{"n_layer": 14, "norm_eps": 1e-05, "rope_fraction": 1.0, "init": "orth", "init_std_down": 0.106, "optimizer": "muon_hyperball", "lr": 0.00433, "beta1": 0.95, "lr_head": 0.0138, "steps": 5573, "dataset": "wikipedia_en"}
Each number is 200 + 40 x the weight over its row's rms, rounded and kept within 0 to 999. Layers, rows and columns count from 0. The size before them is the row's rms in percent of the matrix's.

# gate: layer 3 MLP gate, 192x64, rms 0.106, rows 36-52, columns 0-63
# up: layer 3 MLP up, 192x64, rms 0.106, rows 36-51, columns 0-63
# down: layer 3 MLP down (transposed), 192x64, rms 0.106, rows 36-51, columns 0-63
gate36,076,212,247,242,184,241,161,209,197,173,103,215,195,294,204,168,283,246,187,193,256,200,206,153,257,185,198,197,166,187,211,254,185,147,227,158,200,183,140,147,162,267,240,178,188,194,202,247,220,281,259,214,177,199,174,165,106,209,173,264,174,177,184,188,233
up36,076,200,166,273,167,193,201,184,224,109,140,262,224,281,174,202,256,292,188,201,228,185,219,145,232,150,175,203,233,148,257,247,185,184,232,167,221,156,198,202,177,241,265,162,163,210,156,251,239,248,253,201,187,170,226,165,151,175,199,268,166,147,223,191,207
down36,071,238,133,130,156,136,216,205,251,178,269,210,224,128,180,236,248,148,150,184,127,142,205,193,173,197,198,183,200,182,189,217,253,229,176,215,177,165,265,186,225,186,242,189,143,230,182,163,166,96,198,195,207,199,226,239,244,237,193,87,196,156,184,202,209
gate37,099,209,138,148,217,147,191,237,162,171,107,210,217,246,258,143,287,193,196,257,211,175,222,214,218,203,207,146,199,248,176,161,249,248,177,196,208,179,226,238,261,250,225,210,156,176,120,163,237,217,144,136,230,140,184,278,241,195,178,220,198,211,205,147,222
up37,101,197,233,196,217,210,197,181,197,191,223,194,210,118,202,163,218,149,201,178,176,251,165,220,270,135,245,183,198,170,225,201,164,141,215,247,205,252,152,237,86,255,145,190,166,159,165,224,178,232,186,173,159,210,119,193,174,171,144,187,104,124,158,206,184
down37,093,231,161,150,214,212,218,267,165,206,188,246,177,150,195,226,242,210,219,186,203,199,160,180,222,159,183,178,195,160,240,179,154,207,106,252,261,284,146,197,226,127,188,171,192,188,156,210,254,155,137,176,220,206,156,173,96,182,120,152,245,235,171,214,230
gate38,085,164,217,239,230,208,206,203,184,198,215,169,173,212,187,186,129,277,186,264,195,169,175,127,207,179,243,142,162,254,190,184,155,252,229,223,246,146,143,170,152,244,189,202,241,206,173,152,156,216,228,175,165,118,266,199,228,165,294,193,212,180,138,138,260
up38,086,189,199,232,217,262,172,160,185,240,139,143,237,213,154,159,158,288,153,247,178,155,168,112,194,157,132,213,255,204,219,185,223,245,217,250,215,220,187,219,201,219,238,136,196,204,210,194,192,189,323,214,198,231,195,198,235,170,288,151,195,228,186,158,229
down38,095,166,195,113,202,196,269,218,231,173,207,237,179,180,244,208,262,136,195,137,167,191,196,280,245,264,165,214,209,185,153,262,238,148,155,145,198,202,223,232,223,174,214,177,213,211,176,192,220,222,202,180,210,222,218,148,180,161,53,235,218,182,230,231,139
gate39,093,205,207,201,187,148,185,208,259,214,201,208,152,210,243,194,219,191,142,154,260,229,256,195,209,164,168,201,160,173,229,147,116,246,173,211,256,178,225,140,155,171,167,159,226,219,227,178,262,151,220,185,116,178,197,172,207,225,161,224,347,161,164,181,225
up39,084,225,143,237,243,140,182,169,249,220,225,235,151,191,142,264,214,268,189,140,266,231,177,157,153,156,130,257,200,219,184,145,197,241,189,218,192,171,152,168,187,269,208,240,170,229,237,211,275,258,247,247,244,236,196,192,214,212,161,209,206,156,201,171,124
down39,078,228,162,116,217,185,185,191,182,208,192,244,143,231,201,241,223,202,194,168,279,181,257,171,152,241,153,243,180,222,275,147,85,211,198,268,253,84,255,220,197,202,205,246,180,200,192,172,236,193,225,141,197,230,215,158,197,199,207,245,187,175,168,177,175
gate40,113,214,167,184,141,205,180,270,162,205,274,252,157,191,196,224,167,188,215,230,95,170,188,267,212,223,192,151,102,230,222,250,168,224,206,192,212,212,234,228,204,192,228,231,113,178,275,179,242,233,214,218,193,191,252,238,197,114,191,229,210,146,172,150,154
up40,112,191,147,212,222,233,192,184,234,136,170,155,172,216,216,203,176,247,181,126,226,186,155,122,83,191,200,250,247,125,227,176,241,142,173,163,153,223,178,185,166,195,226,197,225,222,237,173,144,205,204,230,267,244,199,204,160,284,194,188,229,239,255,171,260
down40,119,175,120,164,158,227,193,156,226,219,188,136,247,187,196,153,270,180,121,188,234,198,218,162,154,234,250,227,241,197,200,205,185,183,131,230,190,252,161,174,221,243,154,232,253,197,188,150,205,219,189,247,255,169,250,276,155,201,312,217,144,212,237,206,185
gate41,097,199,155,164,139,159,183,167,234,169,218,257,220,167,186,281,207,191,255,206,237,174,133,251,230,180,219,236,174,158,190,198,155,144,281,215,181,180,166,195,216,216,200,265,219,234,196,215,179,222,190,198,196,240,241,151,149,226,146,104,221,203,288,106,232
up41,107,211,175,111,156,133,180,197,183,186,185,217,240,137,166,232,211,181,238,239,206,142,128,262,204,111,139,258,204,210,179,188,187,218,210,175,230,179,179,175,197,262,228,224,221,227,247,198,126,230,243,279,208,222,235,168,227,280,204,143,212,192,222,131,236
down41,101,191,138,233,194,158,267,143,243,218,272,232,201,144,160,197,139,247,292,237,146,230,167,187,242,196,196,252,205,120,188,240,236,194,225,207,136,163,148,158,176,212,154,189,185,220,223,137,177,176,208,264,179,222,263,196,181,224,215,136,149,208,208,144,188
gate42,106,182,174,246,256,246,231,178,152,259,287,152,155,219,244,198,267,235,170,231,192,154,181,198,186,195,149,282,241,142,192,201,156,233,204,231,216,233,220,241,186,245,163,263,124,147,209,168,249,206,194,191,243,161,227,157,234,203,175,109,169,234,228,234,177
up42,103,197,196,176,157,158,173,195,239,116,123,239,228,178,191,187,157,176,219,223,218,237,220,236,260,181,273,113,129,277,221,208,222,169,231,206,204,166,203,200,221,183,212,113,243,214,174,218,163,223,223,184,161,233,176,278,197,194,214,296,234,169,131,159,208
down42,101,184,149,191,233,151,177,177,126,149,158,244,181,246,237,195,192,201,212,202,195,245,230,224,208,245,218,241,221,223,240,181,126,158,253,232,207,205,220,220,272,177,210,188,178,119,201,176,219,264,201,132,213,71,192,163,247,168,174,124,276,210,192,188,211
gate43,080,210,286,230,145,177,187,201,166,207,161,191,171,137,256,214,197,177,144,202,288,206,142,197,235,260,230,196,213,175,221,214,166,234,208,266,194,238,159,239,196,231,275,246,154,172,178,214,238,167,261,148,153,237,201,295,213,193,157,196,225,109,201,227,206
up43,082,211,190,225,193,261,216,256,275,188,235,212,239,230,151,172,172,206,275,163,113,186,171,168,198,204,163,188,197,239,169,200,263,207,152,160,209,194,254,187,164,174,137,192,286,207,232,195,164,285,119,203,245,197,228,173,215,166,183,234,104,247,222,166,207
down43,081,184,139,209,182,153,197,267,199,246,197,246,293,270,236,196,246,172,198,240,183,188,271,200,218,150,231,224,200,191,138,238,201,239,196,194,168,218,233,147,182,177,121,169,254,206,306,197,146,140,157,217,232,180,213,248,242,146,194,193,193,245,168,195,257
gate44,093,214,232,268,249,203,233,221,237,134,105,169,192,267,208,160,205,197,199,107,270,205,241,254,184,217,191,152,233,237,166,241,171,148,116,222,242,215,247,248,203,204,176,111,187,233,209,231,180,227,205,209,157,222,182,217,195,217,284,172,171,210,156,224,202
up44,100,149,171,175,155,239,189,194,154,254,259,190,228,122,205,208,182,219,234,301,108,196,160,150,225,184,223,257,164,178,223,189,226,254,242,171,209,173,150,175,230,182,216,291,239,137,188,194,222,175,187,236,265,212,216,187,193,172,100,189,233,217,227,204,166
down44,097,235,196,187,235,225,169,156,236,132,156,192,180,280,213,214,226,177,193,122,307,244,161,239,223,256,183,187,205,197,173,210,118,146,149,252,191,186,267,218,157,207,167,159,173,192,211,230,215,277,214,166,226,181,193,192,205,187,283,139,205,215,161,204,269
gate45,080,158,194,219,170,142,207,208,141,221,207,171,151,177,215,223,164,144,217,273,205,224,150,294,268,141,233,235,237,228,165,168,226,188,203,217,204,171,201,177,112,177,204,151,288,139,222,218,162,210,193,245,214,182,111,164,235,169,188,211,151,259,159,185,161
up45,076,226,246,299,193,124,226,156,184,178,129,128,187,270,236,241,176,176,168,238,208,232,263,173,179,230,240,189,188,258,169,222,241,213,182,154,209,235,199,173,166,185,135,123,208,149,245,146,259,180,136,209,231,170,192,174,247,220,222,168,159,202,170,159,188
down45,078,222,216,201,205,211,270,222,190,210,165,152,181,239,159,181,231,152,148,241,234,209,178,198,83,214,302,108,196,208,203,206,210,180,169,218,228,154,191,203,192,178,148,253,144,186,167,235,201,162,233,242,209,201,253,206,319,203,185,149,249,170,227,233,180
gate46,113,162,158,222,253,188,203,151,196,195,268,139,200,250,167,203,188,196,201,138,245,204,243,173,178,172,219,219,203,205,184,249,192,214,102,210,187,286,278,170,232,233,229,177,206,124,167,160,247,159,280,186,223,228,249,135,234,234,226,184,271,217,137,204,177
up46,102,209,212,220,177,240,233,182,148,184,223,183,186,142,221,173,183,221,249,170,234,103,249,212,200,246,219,220,230,146,179,206,244,166,196,120,129,252,186,273,159,240,146,270,279,209,179,133,196,266,195,232,231,206,206,271,213,188,256,190,153,203,185,166,157
down46,103,191,281,185,168,177,222,233,214,214,222,219,271,192,255,267,208,245,231,228,85,190,188,216,229,226,179,152,202,223,191,124,239,161,255,207,212,140,135,233,191,208,183,183,151,279,190,253,172,220,136,204,141,131,186,178,168,189,194,166,193,188,277,208,185
gate47,118,272,153,221,203,143,213,184,175,180,216,204,216,164,207,210,203,112,184,249,126,193,264,217,217,216,226,193,224,210,162,215,122,219,213,307,179,186,191,243,180,215,201,195,244,220,183,235,196,189,186,138,137,109,182,236,206,197,78,204,220,258,206,240,220
up47,113,164,164,226,253,177,223,151,122,251,230,224,211,253,188,164,117,213,197,211,241,214,264,157,159,166,238,195,268,235,178,241,145,234,117,258,215,210,252,248,231,182,199,203,246,182,178,227,176,180,166,222,170,266,200,169,249,172,238,259,236,225,271,201,154
down47,105,129,173,173,208,244,227,172,189,204,207,119,152,244,204,215,202,257,219,181,271,171,139,195,167,188,174,177,158,206,227,194,182,237,176,160,279,214,237,170,266,220,199,258,197,154,225,161,247,224,210,260,239,307,241,195,192,168,269,185,158,181,271,141,202
gate48,107,221,183,200,163,181,225,159,175,137,171,173,228,199,190,212,195,147,115,255,147,174,173,228,184,251,128,160,202,213,165,269,215,250,162,232,183,159,191,260,270,222,237,122,199,169,201,149,192,206,183,160,198,196,237,163,220,158,236,210,167,271,170,244,310
up48,102,156,204,181,251,201,213,186,264,210,177,181,226,202,155,236,139,152,107,142,243,256,287,190,191,197,190,290,143,176,168,172,219,242,184,245,212,194,241,169,266,219,212,193,256,167,199,213,212,185,292,174,143,243,252,139,181,188,191,216,148,199,182,242,188
down48,096,256,206,88,171,210,166,171,187,246,175,182,257,135,152,174,192,220,318,207,157,143,182,210,294,166,202,148,158,172,229,186,148,178,222,172,294,234,192,183,162,199,217,160,229,215,227,153,251,162,147,181,207,197,228,178,183,218,218,212,212,212,167,194,228
gate49,133,185,154,186,234,292,156,188,220,312,208,240,165,235,206,263,196,231,223,98,219,200,205,150,177,213,171,253,149,194,175,134,216,268,188,181,132,232,179,151,186,208,249,133,140,187,241,181,191,174,239,230,207,177,141,202,182,228,218,216,247,164,178,216,222
up49,135,141,212,174,289,239,205,183,215,152,176,196,227,296,269,226,257,206,202,143,216,133,281,159,229,242,143,228,244,150,210,214,235,211,180,238,163,205,178,159,198,192,282,188,153,208,171,222,259,219,220,172,232,174,205,180,261,162,194,271,198,155,158,183,217
down49,129,243,124,196,227,140,233,214,157,175,165,198,263,283,154,196,234,180,257,206,211,178,242,227,145,182,177,172,203,221,230,292,208,203,198,190,249,209,152,140,215,181,242,158,165,248,234,193,219,202,194,195,285,276,154,221,242,184,187,248,125,130,195,169,223
gate50,121,209,174,192,197,188,224,233,188,209,137,195,222,267,202,167,133,237,151,230,175,237,170,211,167,190,160,206,188,215,204,214,247,244,99,267,168,186,234,161,262,230,283,118,225,179,203,158,158,228,249,176,182,231,294,175,235,210,202,222,156,104,189,182,179
up50,121,215,197,110,223,217,269,247,191,229,122,202,188,274,206,178,185,236,112,221,173,261,228,240,192,175,150,159,168,245,212,199,217,225,167,202,178,196,250,182,257,186,263,121,232,228,196,219,195,230,253,165,160,282,247,183,210,217,202,214,162,120,160,218,163
down50,109,189,158,237,167,184,158,258,189,268,197,165,233,109,202,228,234,176,272,186,261,197,208,130,223,215,246,179,251,224,219,202,129,180,219,167,233,203,264,245,151,139,263,204,235,163,201,220,196,133,223,148,189,135,207,167,176,201,224,243,185,106,221,226,186
gate51,088,162,230,202,214,267,242,156,275,219,263,225,243,270,180,170,186,146,207,124,196,199,185,174,206,158,208,198,214,212,171,183,239,237,180,200,228,208,226,152,179,178,244,189,177,124,248,233,97,246,255,197,236,103,170,127,196,156,209,187,147,246,204,194,185
up51,087,225,153,165,198,215,213,196,225,216,215,250,258,182,233,234,169,163,230,210,201,215,239,196,246,168,203,208,263,266,76,190,264,207,214,147,282,156,229,241,222,208,260,222,217,168,216,239,111,251,166,247,274,179,208,167,205,177,210,131,159,208,174,215,233
down51,088,218,266,105,259,187,135,195,182,206,161,305,218,222,132,207,174,209,167,234,251,172,183,200,217,214,206,216,158,193,190,225,226,177,208,151,265,134,221,253,233,288,217,238,214,199,139,240,103,193,153,176,198,192,200,154,192,161,224,221,175,171,224,219,161
gate52,056,227,239,205,185,239,218,183,199,206,117,220,170,211,103,232,248,225,89,127,216,120,186,238,213,205,144,180,152,166,203,192,130,265,201,205,193,273,195,175,234,187,248,172,229,190,212,221,124,193,178,234,200,174,199,179,215,202,191,241,264,219,227,243,136